Weights of a small GPT-style language model, trained from scratch on English Wikipedia.
Training: a variant of SOAP for these matrices, 282M tokens, 4297 steps.
Each number is 500 + 50 x the weight over its row's rms, rounded and kept within 0 to 999. Layers, rows and columns count from 0. Numbers have three digits each. The size before them is the row's rms in percent of the matrix's.

# down: layer 5 MLP down (transposed), 1536x384, rms 0.116, rows 1056-1079, columns 0-191
# gate: layer 5 MLP gate, 1536x384, rms 0.117, rows 1057-1080, columns 0-191
# up: layer 5 MLP up, 1536x384, rms 0.123, rows 1057-1080, columns 0-191
down1056 099:398446563513635556574533407522509523497528556447487555522432468553430437453573541527494505533445438510572552484516521442544452465503435522419498509631471540539537531568488494536481478509595571415455436458450511484471470473535473392588492456558545502525482585467498471493468491527526493438480499533498524532459479562557500513556471404530499517526580486524506545481497510539444501490503501505540483445557489401522478502556540548560508526481551433414485438527530508467590486491527545584561406553548551467484537489455481456457532501475508424482522504409471465567505558511485418490
gate1057 101:566463470535494440491522487421465512438492480409481464473466582521461485498564482641442602489685574450490466596487474572442513485482458494488371469522420501439538479571456574543425431503495410453547446486485517554489535441456570448441448565531478407561454515494595560479521519493517451491490526461512545631523472533508453567523526472414479430518502490530485547477560455521498530449520544527505457588522437390571536495447488592571536426580525513495482501546438547485546551536493447539530600402625504446519439454505496473497504449520562456485510447513450427554500472515476527473
up1057 113:501555552565487439529513537470481449494485468507526555462557448463532519474436552373482423466458532605531538491477522453572522399494595493434552561452541531498552443447516471428574528490494483457543551559486495561573438566469472493456460404441452606405531478462450520538458526558556476557536459524502454431556566458453543425530492494513505602473444515501506448522466529486481498581461481497539485530474531447463480470542552369390515534419331504555504470510559512485491406505563437418530418578407574428517492575562539607529521522436460570513512550562601607464443451461487534458
down1057 107:509467599534621489499392568534457493459480461616495538523521563501435476431525490505453547516528560491441455454566560518498548538422437553541440491532551564509635441381394518469555479473501415517442468511437584498475389498520457515374509456546544546587581566564575569493451546453513487450449504443509444561425513543542464523544524399467482420508448512489520438488550477506545424544511418518486478461576519499507503449501550491485474438508425371515493452466470443493452586572517535462543550534502481488538465591582612502532506435482453463617499470552559513470534459491481487460
gate1058 089:450516497512536521428510366414457495543554459552493451496411530503485448528488499497469467513557436438457549460550481434477537421524560486508488569553543500486461516459486466455470495442591472594508477516593526529502499535477510525531517499420455435545566455491547525578529487547503545527551503418397656492471468486519482474571462435454585551465470444559499513469427470574463548458527530519470561419460429497464480514469570502513507495582376434459470463511500569496545496478558549487445458453620469550536620429510624476538459519496534494554471517477489459423510485571464464473
up1058 093:567532472553556503491549504580439558493595507474387435469504547571546584520568548484495513592515500591557429468596594541533568463493501484523528399477549460497506533511523464466465598434525459573473436493449445478551519521463465549549468628530447531493434469477512506458491485499506467490530523503518602502503498526524540488525512522488452555482500433551574490495571548524470546461420522558435410512554449486439495465483507408512577459546549504420592469526451391501460437496455553414552504571528515536500516487449460526509381474474512499447543460433442476457514589466407375482
down1058 089:483397525454459523474567360427535463556614524519504451539449460456518433545450479479473573497520496457481591550515470487516571475486510464552478432547525451522508461502447490501486480515549576425483532511611498502354467444549461587477493352461505508453558511543417499498476529505487554568540551376472443486487573652523488523451463452513574503459515491495558525510474426635476517511509555498512512509495527412491523476461574507488454469473461479494450483457415550499495472490518407535532488447454457508409560480485584485597526516511479551549430502546544504513563468613553540546
gate1059 103:523447447462448567451553500549562604538488477462474497439494479447518642537529493541493457463504531440497488522579566539532422514535412412550478489491456471540487452572463469527577570512513513597494461530494561472493413595514503499507518566501561500520526512529437537484481581505501422469553451428531483481555438567427484561507526616513465516420505583467593518497558519544473479546492603403519517571436491502547513465368529390544511509560421465494428524415558466430532550456419492517525416447555531534577430533399496431559515523552453494454456452560372477489526565478491541497
up1059 095:488446495577408517443508489508505504484429453521468506459470553597522449577540521538501517618516473566510495495489418471541431562533485559559511482604519507504484475460363510503475540500564435578482458506576549549469592594504379458562431463586414491458507509567490505460462397477418482380538462546507545453555553562436523509503423475445357504390417517543478594413449561600535455492548430541486454406492475475449584399520522551553489588486493532439504517491491466481527415512632430411537508519482523500541461565538517436468531519490512499453432483464499457531433515608451559598
down1059 106:390467455485479533462527489513469544528553559461572460476533470484467484496537512540446549482454501538488431505526580388486543523509457492400504515410483523539462494566639478581494416535453470533604470608439461506519422529572445520481502470513536495467493435553485528439437570491545513507442554486445531552453442544536484459571508533491563517531514557513500576503515517460446544458402508455599556574536472488490474462425578378488494446498415478501522580522522560481455500613461542558421428443363496474516501504472544465484548594479523571524505552447458559465530462611525462516
gate1060 101:492439487555512499471420400516477486535550538487592426417420512465510463531548578561429530414589499439494554427549505567458457459539509495477450451546485427392464486490512453465451402459476442542512433461511524488480527458435568499461529484463402585563418458546641475559561504492441453383488518477472440546568427492522531526489548453435535503542517428415384451549541621496466559465514491549508473475480561465529429497468589458560470487601450481483434398510471473453478480553551478552568489529503511477429493502507427439586479513530541497514556400561463461385473406578583472506
up1060 111:507445550569510542459431463449517477469556492584526443455496410424487521471574528546442516420580458494554480431483506550552465460565499493485417390485514495421475562465489541517436425466532480496489486506600571525445531426441539529468414520422461604619491438525615503515542583520401561370455495475479431560607387536583527492493497475466415461505483436467421477476497528514447547529465410610520461435472495456559459555509537515502429511549414513523458514464545507497524503563512508521489433529500498509509524590487451568572465419488501553526556429524532421522471462512577505499
down1060 104:534555515548552564492502404503509422510548531442499490429512426504552527402454554469507393462509428577558481496586417594503511498484567492563496411483408423483471423495415469544403509535367513490472409546533459537592558539550571526551479488515488514457445502465505496387506466491482433499560545521525570465509545505497480488543548456517463410546576561486558541511502580541404582466469429494513477449470500422451505488501465470522495574523528450450522407553532510432491487515521625572501418586418548550443507545540513493503451430572458537529480638568568460569521574497518520488
gate1061 097:520459531650454455614482422411435471475548515511463417435380500513542544457551521454536455531491475505560571507621477466589523487544461541468507534476447481549612583484531376622455445460493512496520544455503446484543571418466435475551458514528500490461522486437490492499537522540469461522460435492509493559522458512506420508523476527552515529523518587497540524553544481599568478477475509474477456572449460532510433606515503553514552553471544533480555489522520431416485551517569453465473501519519455489491437451535407458531507516422531388525485452585533527539483496476468547528
up1061 096:476418577417489503519536452481429613519462496512544444459439561574482507477550590541520535480562502418592415546442520444454523381415464442560463490541520469420543599500494433532523466537440607519487556549562425524529534443498550527514478561520516480599462540554484484477527441479471540542506523559517459455549525499490430543530519457563481545473427470497520457492510509542519504502465544427588636448558443445490448442409507562512540469518483422516474523545518440499511544524530473558483502479555457510529512575487472551510530476551567513468456453491495447495528527471522493519
down1061 102:493481363578507523439534541521489445481529495465446470558460457488525547460447416478537515554474473527483545467482492564564554521428450547521430443495521506532502502535490575486439541465545453460494532495464461508534397458364419518525566492486450508492606520492460478469505538582598541430471544535429589481542384466441552517473528635544566506494531537505532583490533392490525388464442427519593448505451463557538418522515519504561467563418529530573525512530467485499491450537555526439507402467478522593457505393450538444520359538472506416482537533452506490529480527442482506479
gate1062 099:350503503472443534490427576530456562588521528485542547562479485530487448537504444542515528539600401453512550552557430451492543491498504556504398436537445564470563492515540506414543557560546564508504416507422521493489504465543505476510449520476637483408482590474489600512475539499539545498434544492472520507578515477508519515535506453397553473468522520552471458492496518525583486478486509404484459527513439555451485490444512486536556528560498594505571505550472502491447489427491488570476523495503592503463561511540431528534575494600477479541393481641546439569442481497462494431
up1062 102:574467539503517432486442489518590458411529472418466533467578542446537529524443508549435453541577602568477481400467588528492562489528504432467466511371568495504591481459502468468527534441518494545552515472545476519453502483548467400463487557431481546619540480461519511442534539525485594498574534463571472526538476431502526519502450498501525563518410471469372542490541585483443541595502518470576515506442440468538464547490428459405441512443516473473548492446530499595533412539464475494528550474488609544509455523419498530455441518509598480514476452372502536544582558455544543577
down1062 102:443486511532512564489483451508420531591479521538642434624479554509557511472505575518511526496569442487481474591591530447547464589525476556578509509508546511554503584547520500406523478436482611394522568520419463496515494491472575577509479506521539417470511573466580485469499471540515489390433506547496448554483468572467487483502418486505453445486525450549600484516487523517494557466490445518452552497448524555437514534413573536544532496483427535399492567507409536530564583504587461530511469550537462520475454516484439601461487559580485521503547533599415515499425430502500468487
gate1063 102:499544424496482535461487522422528413490565451403424439486432519404501440506535489413447584548492502580503435491514425597460425611514532553494507506491516602500501626551495474501469473488391462485559546462494485489484476577510472534495468435529436612502476501487508505494550499450530449471542429561490538499497437470490440529477526581489483506475523467579463523505520584502455488537508484503554457591551504426505532469508449458533536420477553474484431551516490482510593521502564447489466492472488498456523419536523432449534504465512438459494539479561500510555291536488436505489
up1063 092:459541570556458319493466575482499523471480541475549547529574553538526506617484532511443462455515515472479493521495496404462534503479519549438460435424463488476564407511566505532508478439480573503440499603471552576415456445609531529431480573445542397554558497562489506466479498595520514526493486507434596497534582507477469542422482497433481397473534597490569574489554515589528522468542568405530546438516562534550487474527576487504546505472524531576550490568468510515479474475502519473408540522443481472564527446419559589447452471549621550433558520485487530464531539526396520507
down1063 098:596392553508553447563507436546523562584516516461460453553566473467488474475496519561532556548474429485412461570554499574452516434502507582529444559576511504542486532589443422540544518481451480491506468530556437407470521555472507389436523561527500519588465515455429512574480514434493427508380471431526512452503416556524493554529584484442484576484434483428536471408420467543533465558506461556536459490550457522378515582473471494443483445446581438488560551359513501499513518449415418498495538440473452610474521484560524464457475491518485506531439422570508462474496508493492451507
gate1064 100:538516370497449500435507481549626508531551513556525475475506524564514456538511533442522524440498537473540532578577539500515530534467451484428566510492454540416583497591524490598493535521491383470498622515485471544514457599483398561508467498554466440564480500492499469450502494523566514493441580408469561510456427571425467587507442463467554525397523507468537396494540440576488536437475564571487625452513530435570557514534463435538588422440407457564520446538471485394516529486420578439547500466489416591544461546501476519483493451485429461490471548450496590486477504492477505431
up1064 091:591495325456486515487505458505573436503470515485483510491532543513506407534512512465477534511438420487479500560587462504561524458513471491450565505503476487456498572576537522614455564538547415467408580485485447458577462518534337528432487439496478461598530436465459415434561522407567579524417502439536605557473420540449468565500535525502497429495517512431451404485509482583447528475550508496482584458493519470544550577512515448531496401455439472479467399450460479483514486508437500509542480482533468523468446490487453534473440443488454478448473522421517548449520567531453509469
down1064 093:529506546537612478617501490506519517531471453424446471548479496452514504558523454473523503507564589384440578535431493504511526566553554503454368505559468473568461487468477436487425484553537554446493429537540547479598563465497579578542581488565484572523581507504501568442480527492474507491520479558517445449572483523550474570532502492470492405524425526545521573458392527500558448518460504481594492505439468412435374455479511615477483600604520492492424568531513502571562507578487565505467466568483494412419582519424544551434488440460573531499445490497473558566507516472436508491
gate1065 096:462437431474534505442423525532549517488557513462467563553536462485403537529498426491554403623555520518499509532509443599525588502547417607567540505520608511571525526424456549467530612551577545674462489543490526508594489453361527494424515714524523435409539496525527544466517533545530503476540501527472520477460495486526449631507518485494571498426517543475480467515498546573568532606544456418520553504485522514537472453494570399470512544548517586446510502498449437509461513509509488539527474524494445527513557600595423433500552563443479416563492547470452558417448488508580553492
up1065 093:553552430588469593394409462532497447506641571390491567594479594401439542460509442465527495573573412497534505537574458562470582578444456491442515494482500566509527447492545441428511486482475532516481556491500535550530507458479522481477414551472474449508491485511487460499489547438494548424570474533438505548497437498494477510482515593495467556501533449606565440411523514664465494482467507435497400495510520564484460547577561493420576528473468517491529526547479412511525518458530527463500481607497528437433522523516470501508434498395543484538456469606513443527446474561412516455
down1065 097:444509612479547539441552440517519465532397490593492514509442421555520591511511487475481446482533496477442461477489488505470445509583546506542481527499524549457402585428494604557485506483510543560458576544443526572501554496522458547440577557524544405474496514588557487515444572555521474426469497498545459434533544505466476498566474506438444333519537594440477597601481433469564532589527521591429453540583485513538533426508507532485522459541541561517427515525462572534462435456527557505516557461539470475551538556608503557553494521585556527422556554504488551512523521539417472510
gate1066 092:461477493464559456402476484593431544563495491540519582551498524493526484552446482493502542458482541380448543501436510465544444443565505494467381484460537509471510422424537502407490389429503485438423579582495522550488515539448525500556503441450542533635520571393569438401543573524501447541535514555518415472427544431457514531512520555468513440535412501505454500487574502492514560453531428406549478496469493571512479469533482510407471375611524488476511513403451509485465398553522546456484578609425453512482527468479530509556514451492464522486476508404537608454465569517480493461
up1066 098:517402383494521485389506546462459506485556532492508425507446449481465476538402525479558520488417457492471508414386558482512503518392444425473538518520546475518474542489490480490546563534418518560458480474581519564499501587392475503468598450554522592516497467406546500512527544522561450503532497456471516504444552458566457479421423499471499538500482429527586572508572541516532434658411530457477501573499482411472418528538483527433531598435451521498541467498552411531516479566514531467502344505513527485460592543450532422458501532495533493398505539461552534498570494481518516429
down1066 094:519455520512458458572490448413521474510530459517552463442503479430379408552526533484482508491581520487514438558566575514500491460541575562492487498539469573531590487400497562476525496474611462534517444457458495473554418512512505532533546500451488485411465458521475503477513524491479457536490522572478492429476473493512506576491529423518550468505433592506481480516492502511523468438452529565531561557433515510511409549442502408512553471589474562529461439538442465515488585451489566562444502645443495455401353382453483396559563474543441473503410401512450520503486510409518573424
gate1067 097:472521514537508479529513499569518490552468518412497611402468567429426439479551603541484502610486528534513483527422471489457530432517505508581565427518520435359520518467515463550478556498417396510439434521389454594495448444504489442470436554520515520401574526429486489443491483529537457485507499477536439483566409491459429551432521472537469471447501477454458505561500573496485441500545426540466431456402505506519517578550581469558487524468454470491460468437531481577480537419461487458532518432476471489476408451556507517455573518571577509443509523465472518461436437506414522544
up1067 095:481505562439501532599461514542611505501571467371538542607543584494545555578518514536533543547487507442464466497574487482524515530432383527474526441495481503428515564519545504471517583424489455530547505458451537534469504494520481501407394379454444434530493463490438576546491515501566588436493429516503542494505491479473413558538458432517443436504499424505576505497553561466482535438347528510472538530457491510496537580547503453530550441571550477437544501545474526544515535434553494400385530518485589442587455512505519508471460518564580544494482477492499545470412538474516532490
down1067 098:472465504643516474503476505501423555462482521596516480445508566530447492423557527472516463508448592592594527491512609479403523451465548543507482555447510420436470524545514481442522479639540481576494481574545526559451488579409484529472512587554446544510588459489535424494482471510487435543428485467494462576545457463527490476553544520499469536500478524472531557556450465535487436472498481521543440478459569545571514506462451525486524483502526531499508462474557439472481483526488378513641463503531407473526436452478485427529477503432469605475519506456484482469552518558435483412
gate1068 099:519512456539525582472490419568548497420499474507462450438506474478521441421546524524485484614478462456562512475549593477476432477498447564530481546575503486550573489434551528455572576474455510585516436501529408519504435579612579549510496467484415466503433479548505465503474408538508482476541580527486488467512512548473503499510496409487572514538397625525509353485454524467516472517523519477569492486454454556416525560512466588517417492544460486465412479477559505505527516464562501585527426487570595484431517525462517468513576448545469489449438522482594425528504399461535493470
up1068 093:528588591561579600513611454468509554550462438597487489509524564680530503465530509446471429505495491466552510480544467441484523633541458478504437598538559495453572551538471597477468419491402455481546435460359488577550548519462598519497482394464526535437502559435448510464537534604561499484479441517438462465501473575504501479559523505456520500485440464505502584520464456509543507539579594553531462521539541473455448533427504541515526496498509573504528417452538508518451612514509480432485468593488452495505485509479641516446498510501450466448546461434529485526586460535482502431
down1068 096:456509441443448471431585460542479488522413481524390468517578401354409505528435471497463557578476388497477531480552456523455488587488579551468526481437507575446465489507541426474507549499535546511504614469594504405517491456591530424460533513593523508544576503501533475480517519489448544433446531460417451483493486392550474505529554508515510537487527531488394398501520552503531544480454476454551467460506466551578520459521493487516494513403510505435554574415528621471481495440474528528559483455523473443470479564528429467475614504696541465522532564483492453585549435558521519583
gate1069 097:488506481488586438512621515591415530532433467492511504501435454499611500476575428529580491590480481463578491634555595423626478587469469488520497492578495481451495507571528576477595518565570557495472454564499456545442545462554495497480464478509495547557504431423596566425435473512409479537498437531537504478515524563525559441491430456478560480498547481574498463486536570545539415576532517446592595514459404426443517514528468570492498512460522528466489519514492483530542447482618607577515493573568504442527469515410459493483488490528434532434509573493532418589526497490454559430
up1069 107:534495406506432558534450488507441508408493526507509525470570591457504546517421621523584447477520556511448565445496533554453431544548576402496482550431500475558500439497495462426470479579522512534510621512515522486532440441563499477498538502532467493439484494576483457530519409521549500487571498533426461488550602582505511546566514529502455463544482607437547607494424518540435529445446410557458468535479450581498545583438397485420572540612463471450400455409467470572498540560519514539428563495433471502431530524548505461415488498581550507496545529430455489399530459511505490456
down1069 102:467529514487562514527508461578502565539474445539483462514404485479561527540532402483573491500462462517520499491461553401497453477441449397421486521639582655474429539528417591464552501508511449436526456611529454504502502381486516580522496476470487496544440544466551486486554434511443472413471444465559471413537587543495521503510423432548551511529465375560498449514539496502456578504475558444503573418546486468547540570513526468572448415509527475505490525579579564532540477499421469525510447459460502489439461536418432543496504576594602513468528518534384467542503530455462524510
gate1070 099:502438558470549391502498518528464507560571449524479544509533493546477540484493497444506477491500504517450541541487554515508462483583475453510551430502507507467504514470375540376409468537463459591621459382520499507429532462487526419435443444479431535588481483475422510474527437558482506499500514633327522479496484379443479525466516511342541411438513432575499547450484538416563484537458478593447479496431379510576403460463450601565495416483635508493430442471445423573539514523489565463513490508561603516487515482519549518524485432499473464476487447495489503564472477546535497472
up1070 101:498535489532504619487570542459651500414476488544526511473440453413457553500522530510480575560483523511576450467507524464464499546449579529460390611441488510550497485634607442582499479476595510497450515559427543507522502469534459503491488580502412486380559485492583500513442538576531426525481512484574449482494518471480505448537561469582529539598441602496512479553524513507441482503619491459533511550544613497425557519569533438517421555464346431510520573477551531496429535488498516538484473483463453524442469538500474435510553512520500387480487569501548449459582521409510509433
down1070 105:492487451463528547514594469475446524509405488466524437554422505503565542574551474523529470376548497484455497522519382532448503510487570486469562454451414527498540479498407493550527519469509579555520498459527444478512495428453565427494574475425523487417482513476500467505508522461482417542498504472443628539555447630506571473555528488497480474521533507558492427552548461405492520417528487484429491549381412486423412542474459487535561508518514454470474554483414429475631496518527434467538433475460516479507468419485552535500478529466561478544527510416530565515464524491492379463
gate1071 098:568498547543491454437444556492438531531516580538531587498525586390463513489460464516465492488445574508503470451468535478411490478617537439470525459444439472443401526423500544381545551503531547464466452557547570511494468476500475508522470511526519528588494477398453528540506516527531493497483520538480482600441463592408552486484501437436480507537597539474470447438423532549451552510432535497505485556496488448604514545522493521515519543512412457527516495510500450462563416533535493411501553469464581458390497501483550444437563500393582516560474506409448455543539501519567502560
up1071 097:590533561466449471408406522535490541512503473515520550501504575456479505493426456536394508490451564512505483489492477521447470513546520421534507448411492519415468524424571584431578572488449478390416525547570523545446478529501510451483497478549531492618482531467551476532552500512494497469479488543547440630452469492442535509488462436434503529464463506474439436411457542539505545515395465503468472583446478461590547512506470461469492550485444490590525448461496490512575388520488531458447554533552579424427491503511561556497569494436593556565384533452424444492507501487512425522
down1071 100:543463431554484533566527560525476503471387402503467454521506488510497508579458590514614432435524409588462475531410490474566515497407521558587458541535501468457540581546553457547472482486631588508486510431475575433497505476465542522547601444521494490436529496504546549447506450504524471499618451520469548406491498462464535484459494585526540432506448423515537479540544505543430437477547515575511534505504512513412502457594413502515539594464486530519525568444442498498451542504533576498494473477505431577549485390488574465604491502481447478468627594485523471419442504566446523515
gate1072 095:525433443488523533493559504565447490455406436385498560460530479513533444485359370476522522518511557371471560481512478526548546426582545483414487449428474442485481445330500535529513493467455464477561564597467475558525492479442560464486580560429464503437452492414438441517501471529507492587495517558472538421495434380515547514458393506546506524506477487519546554536514518517591499525533495519542579453495477430560473381529555480520527499528430503439453455498457516444574587479598521566492466505515535554512501447519519504467491534463417503468514460340390465463494447532441538490
up1072 096:544483567432533511536446499586534516428445460535500608529458496560563607513520457531459474460530496492536518426521499504426569528444491497424369543493470525496459511503433508443456570516524407576511490479535457599496470515474531546553531471442510542534567503470524492521505512482615510424496553521545459509541472380451646437476553406581521450572511492556474557535534523393520418614498519525538532514501504492538512500518529527560563555504511427547592491450487471433448485543460484496519516444441542542442472437534519464585444520517482517506322474395468460508467413514480549558
down1072 096:501526496516552519459529492561541511434468631465419456490491522568549477464484551465485479494487448479560484458537514486443510493460557553493513535502444525505497516546532407585497503507466517507507584623509476541542456480508491491437468441524422569422518426542528536560432499507461475605464516426458502463533517544582463468499434489523419557493526435458535493471493404500448498537483532510566577493482532534404532480489580499503511495502470568563539566520537425525462519480454489528485436596538578480561497532497584479493427571543458549495573506491510489535439499564526470529
gate1073 097:467516509559507575501557590558492508519479500613520473570531528399582542495540499457535470604421561531480550462448504520492586495501570467497478652362515538505472503491508527463556431561576601574523508561475545460478512475501465477512498517463582451538422476479547575380467463465550511520461449562485418507513570612431501507550483543436553529561481470571563555439449461462509538504520569533507524427432594558497553410561435582508527492466483501428459412490529544478413506559489492430566439485600450481485501531557550565466476517500494494478476526452518515562520353431461506459
up1073 105:458378498518520557514470495578432483512549463560432466550591500432520523524520502525470471482464578576475548504433501473416517515423450516541553492464428507558448595446609551549494471511532541497486548554401416525430478538562444514491517496555535532523552575443491532523543524507562452544517599531560524513555604459545479527475493464492504518550526542470477495459561494476571437457516515466571481496573467497516489484595541617538497407506445484523507538507461504468497461415552385431520520467545468492554533478453499561517515486471511499491564515437549503504508517601567402490
down1073 105:461528557461481504460539451419544516469468507438527485473461366560468527494481440589543518473545466532455519576526467495599393602497519497472421440517541487546518466495434480437489477381554518490553537402510534529536590452556451529541434528561476536500593557429510534494460460455516511464543533510571506531516441522408519452519405506547413502470557528556494518519530360510528519543552373573446531577510410394542554536443474456445542563510481569506500416509472457530579556474580462585520477537508546456396483511537502568400465450435436467525478518514522568445572572530460560397
gate1074 106:465490494522517501473492441492421407497464497383525509515485512464462453477530524489431544474513619494508500432474482567512507513549552530424483601466526545467548431529490461514482503571557482556503598529473480552498557483465450466512504455558556482398503482520603496511546462522553513437572472471425515517521376505512553427493421462432564479491464419479465537544620526457483487416551416576451457568540414487501478450528451433432488569599535521463537510515533537452498549408482455502526559546565490486464575508524376452586503391440506453516496540499482492510475463467533441468
up1074 110:589609442548489509467483529495516511482556520559493545489596404512455519499520555502556470554553429558465520616608571505501431553438436464505501502537546422454530524501419484436421441439470510493506507548532469514500535498587506476488431502413398502445445497537455471491506547527427480512437524456577514497527627430516525536509444443527529466484572601553498475451378549556521531510534565470554518521501493592455404535459501521519551450459489463442477521456535514520489413523489523562418380468446466434421518468554476533465445529510501557467456447491557486465485469551472504550
down1074 102:467421507505424502471499599433402530461492443418558526549481562498473436513468504511437539554449538419445454457464520485409547463497480454530485450495509602505434469443554487522531513513470469565468508609349441521498483433458532477471531449549471508581438501467522442468527495437577488483386478456500552553507463527508460547550494548476612535457534448516514523459583534548523574528497589449531566507550514526526465563442408551594497393520588435441510555523577458545545441477514567465568449485486415570560487565411481521479549545421463472492514556427556585493428511473453479485
gate1075 105:541498595524557425544455477535340577458498510406474405522546552480495409496520467548504479457476443642432519544548628471503512543503423553504481523445455509485505531500539470541430445492391524483549571500475468520491519438559483493526464477541420399587496421484561461378437491498534502595596510459450457481443532542428511499475466473460484429543429501544510472407502493552464508548490492543425491466529521464490503515510494554529537516415547483461517535560481553556486432466461449479468505486564429414387458495511440547440610507524450493471423619493576572374511489558544493454
up1075 095:425538481413558478593496394523430521491465561426534538493505518401395467563560514461407492483521517477488521521512472543577505553469502452534559411507547486512514506537515432550483550550472511461448518498414506482507540510562586522514596512546439499547535530531498454451578526576508523522517643527513509505509510472515480433486523555515457492421479586512453539480436509540530574499459548515459469525510420521555466503512494518439432543495523579496528454525447428545529475513546512547580446438574575458481504513467529565506458412429404493500498513459508467517566518677491403564
down1075 100:490377551502542538416429492491459527511503448582447479399605483500526423495466494440414545438491481558421454514441563441547493444478467534445526455458453517488510465566480448541510487458496483428494441505478438438427431436503474506405433455439513391505490447509479435579464472488484572558510459422419569487482503531479548361565439591460527420603523417540492557576482467498491542507523513498517583417550583475412490513437368510572474382491418528548443610523564506397457470523525512551443473485462541473596512528452593529385527522561482498568520499533498431470449511412514629444
gate1076 100:439494556473466540505550506559530479461495564561507530471586473390516440522466518518538581443445523487540585412378417462547497472573450450552481506435501486518477419513493490434531492435534488544635497480439551575530496493476444476409417432420360537609472469491562579475577561463595496352516518457386512579491446542410445528537563612499507479524535511483543472583521573513539491495515446478487514495434494482491511571464471481460434359506434512486479498509469512514446524521518425500561489490535495491573573422491524561599457535480532404542528551518506567480471463507440525391
up1076 107:493548487485462572520474462499507473418562542483452585536454502551423532455455482483564439474490489596460529574442585488569509538425481583527485460477552531604521406513463431484525523471500478452451529469565516537435521526470509470461572521489530496461491556457387467449461593455474469455496421525450441554482496503533549476542396509420456370548620436463565543448419424588433490467547499454499502448505427460446591562423414537487559419528587442388502462547388451449517406454425561473468521516455471442478470509539409621557497394486491521530523507472478437488443488546421518504
down1076 103:558515463532449477481508559518486418525570467558457525531499516467488489356542523536441520426555571491487594447420410447481485435550427434486551516466554514464548524579528487485445381487552548492506463551555500555450514539462467500517497482514497503462467519533477526516444446499520523541572533508469488465545446448629498457528614549534616548480497450472544420498573434451534506506517567550505503509484545573488548551450489424419508501549441509472545462514387493519519481459439545477464417506548560544538516467593634419475425490540550531490434537526494516492488501463485514484
gate1077 104:361443535578505542499468438470386520440522444473523543540520531539579520408493400496466543517545573576385474513504447544502482475517454588512468497479581550461524522503497527559442549525505538539491439500570553501467510631437554551511549447455470450510454483499561438506420529413528408521510483501488411609437514490488484572557486474452491570389463510443546475464502434506573496481420523500466529551519542496496543400481454508556539480579444546398579613452516450524441540539512489459506546482496467400455492576417546614622468497551481452490511471550459620557542572477496585470
up1077 104:558497501483509488463478513429507472465479539536490503483546588528521543582509500442471484451492550453518604478480497496587558499512460638486478567557440562523470535489573561524529529464530450425520583457445406441506466493541499494608407594590514521419555455525508539458579552580499564451546579524457487417511533455511473389504522549535556462461500515408473619604503554567528504486571535405511477510510442526476448531547596546611484652506464461547409474584570496536593431456404536504444493440532558510471540486524510405523525494459431512516379559513511485482499502424379395574
down1077 100:492415477559573416471471550410480598521442561515508416485527506544525439481483526488592565532611592532523439531525457539489490509596503510491494595461497498458479550511430566513522448535510499429429496559460530452506445558464502511494493378443427406553500476542446540477595500490395460518490454520455552515551513457475548535522571423503435521430447406476534468501459480411514545458498596425573569460444575509559512561515485496449543457497416496491501471539421512520481489524621506508450467593441494446473562531567472515482513401460602498454568415525518518492500526477481527392
gate1078 099:425423510585521514485454531444535510475510475391524478399550574495506557437485489472467481514488486400407416421490467432544471480492524507448542490488523375461529452525529491487441476546385537467502529500522538465470530481510545554482441493551478457497481582532472570455459592547493356560402425531479554509492453524444584439614572487482354460496568562482515501491521492444453419482536456536502438476502487482551504568499539556411530498460397489480546493476415443584465551519482539424445563476484474534525519552506614519549501625530554505537436501414508564430406495487574589435
up1078 097:551493480489508419497540512468548495437547511441471440391552546514489527530617520528558493516421562503479444412427443541560462536541480588440552481540476363539558542405546455505507451436458547418547483560466543455459428465457476556400475467580435442463459568564466463509479590568426401523407504368534444488557511525475543423510563462535505486544481434489530523515438433414533485483535525417532485460555525623494506523561445477493504453438399467608510545505556510541444465519485465476512552471549448443429535501546494468558419592445592437497545448479490476472402438506542505406
down1078 099:462433595534485491430516487507544549565415426595541566460522563506537515526584527478473480435467377459445555543445472516478525480455509529464516444478489499518581481477487574520531525550586518465501559495491561468593509471542465496595418530493610553557508397519504467506517508470556529440517495482470499552572555455500501501418479511515389452426528519566464474517573432529440548537479538516513503498595593441465487573415534470598483521528537590497497586520501533416541518456558569472493477429496514431471451416392467521565487537566544523547558477551470422528577536449460557470
gate1079 095:468509605535574528495557520470504461463494482516569364477498490526449512474542524402490550506554473484511508447479454545510587437483531476500515508487494544483538514478538479521566495499512530417484530521447538526554517479536497496534469427547493553562499503592518476462493401498418564480415558596596552470462471494549537534536524614494495501415433463454471559492538415512487521558476487412475519565387437476490478487614467589401473471502637518639516455463427552519452595550596529501557394579621416539471452420500552563551545469421485510538533509546548374510513580502510410548
up1079 092:487586486481453487517458536554405487516507526501487505502519497551509473553515596561455499490404513548428489597475621488522501557500483543608494508546525483507506584518600523428386556543536424555514476531408514490466500553450525528491535540431500462415484515464515519449479600576500393481452513442479476573584526497440548483518474538441547452544564453566504474475539464502529549474473476506441421387487452521508516418501525485548538482582323478462487443492440441594445458637410590461585562466456535502463504513486475631421568471527516487491452452456387401532480469468424416542
down1079 092:489366518508538483513472426413485511472571464514564482483562466498514536499487475548505483475585447504526531499517417453513516442521461512448500570469435442520506441490422451483516389386475628495516444479596468437472508474504510504537435452525531529460542539541479489520464449462483474550439505529525494501469526429542462522487512477557460519484507456462580567548467495462425513584409507455518537519519592511551568539434490463453500503460542524428495515541568615438541504523589448545469516500429433513513546386479531548410514563568554468515414410533599581530561526481544597423
gate1080 100:511466573443471489396419538507453542465528521482543527543574515411596458435470643436456546459509544500444466502530552451369436519449472461510475613461548470602536512451453477486432480442487548496530573483549412535479583447593493519465555512469473564537490454424534452457458575521456503570516530542482444480355503362515455461508448481572498526497552499443484476562514566455484466451572479476509516601553553533591462578531431517525507429552412513449493558614514534375570555552461440402481483511508490492474519460591585538433425481523587536526485475510476445530507493441557450434
up1080 096:571533405535450393417487545474569506446478496422413497501514431443487464458492472512419457534449553529534513403521518523459450524498537409447519579699455611543669503573494471516473495471464521604483479546501458564523534507475468540480496507508489490529562433549514520585512522532500532546438466485503494583465412460560532585514538557511539450503539560486518556499534478418480512492605387537541381529490512516425453545564517421409488473415419450573583447487598541455556522438433518534491538521480462480461477437499505585604517448446507567491508522523477487455575546415547568411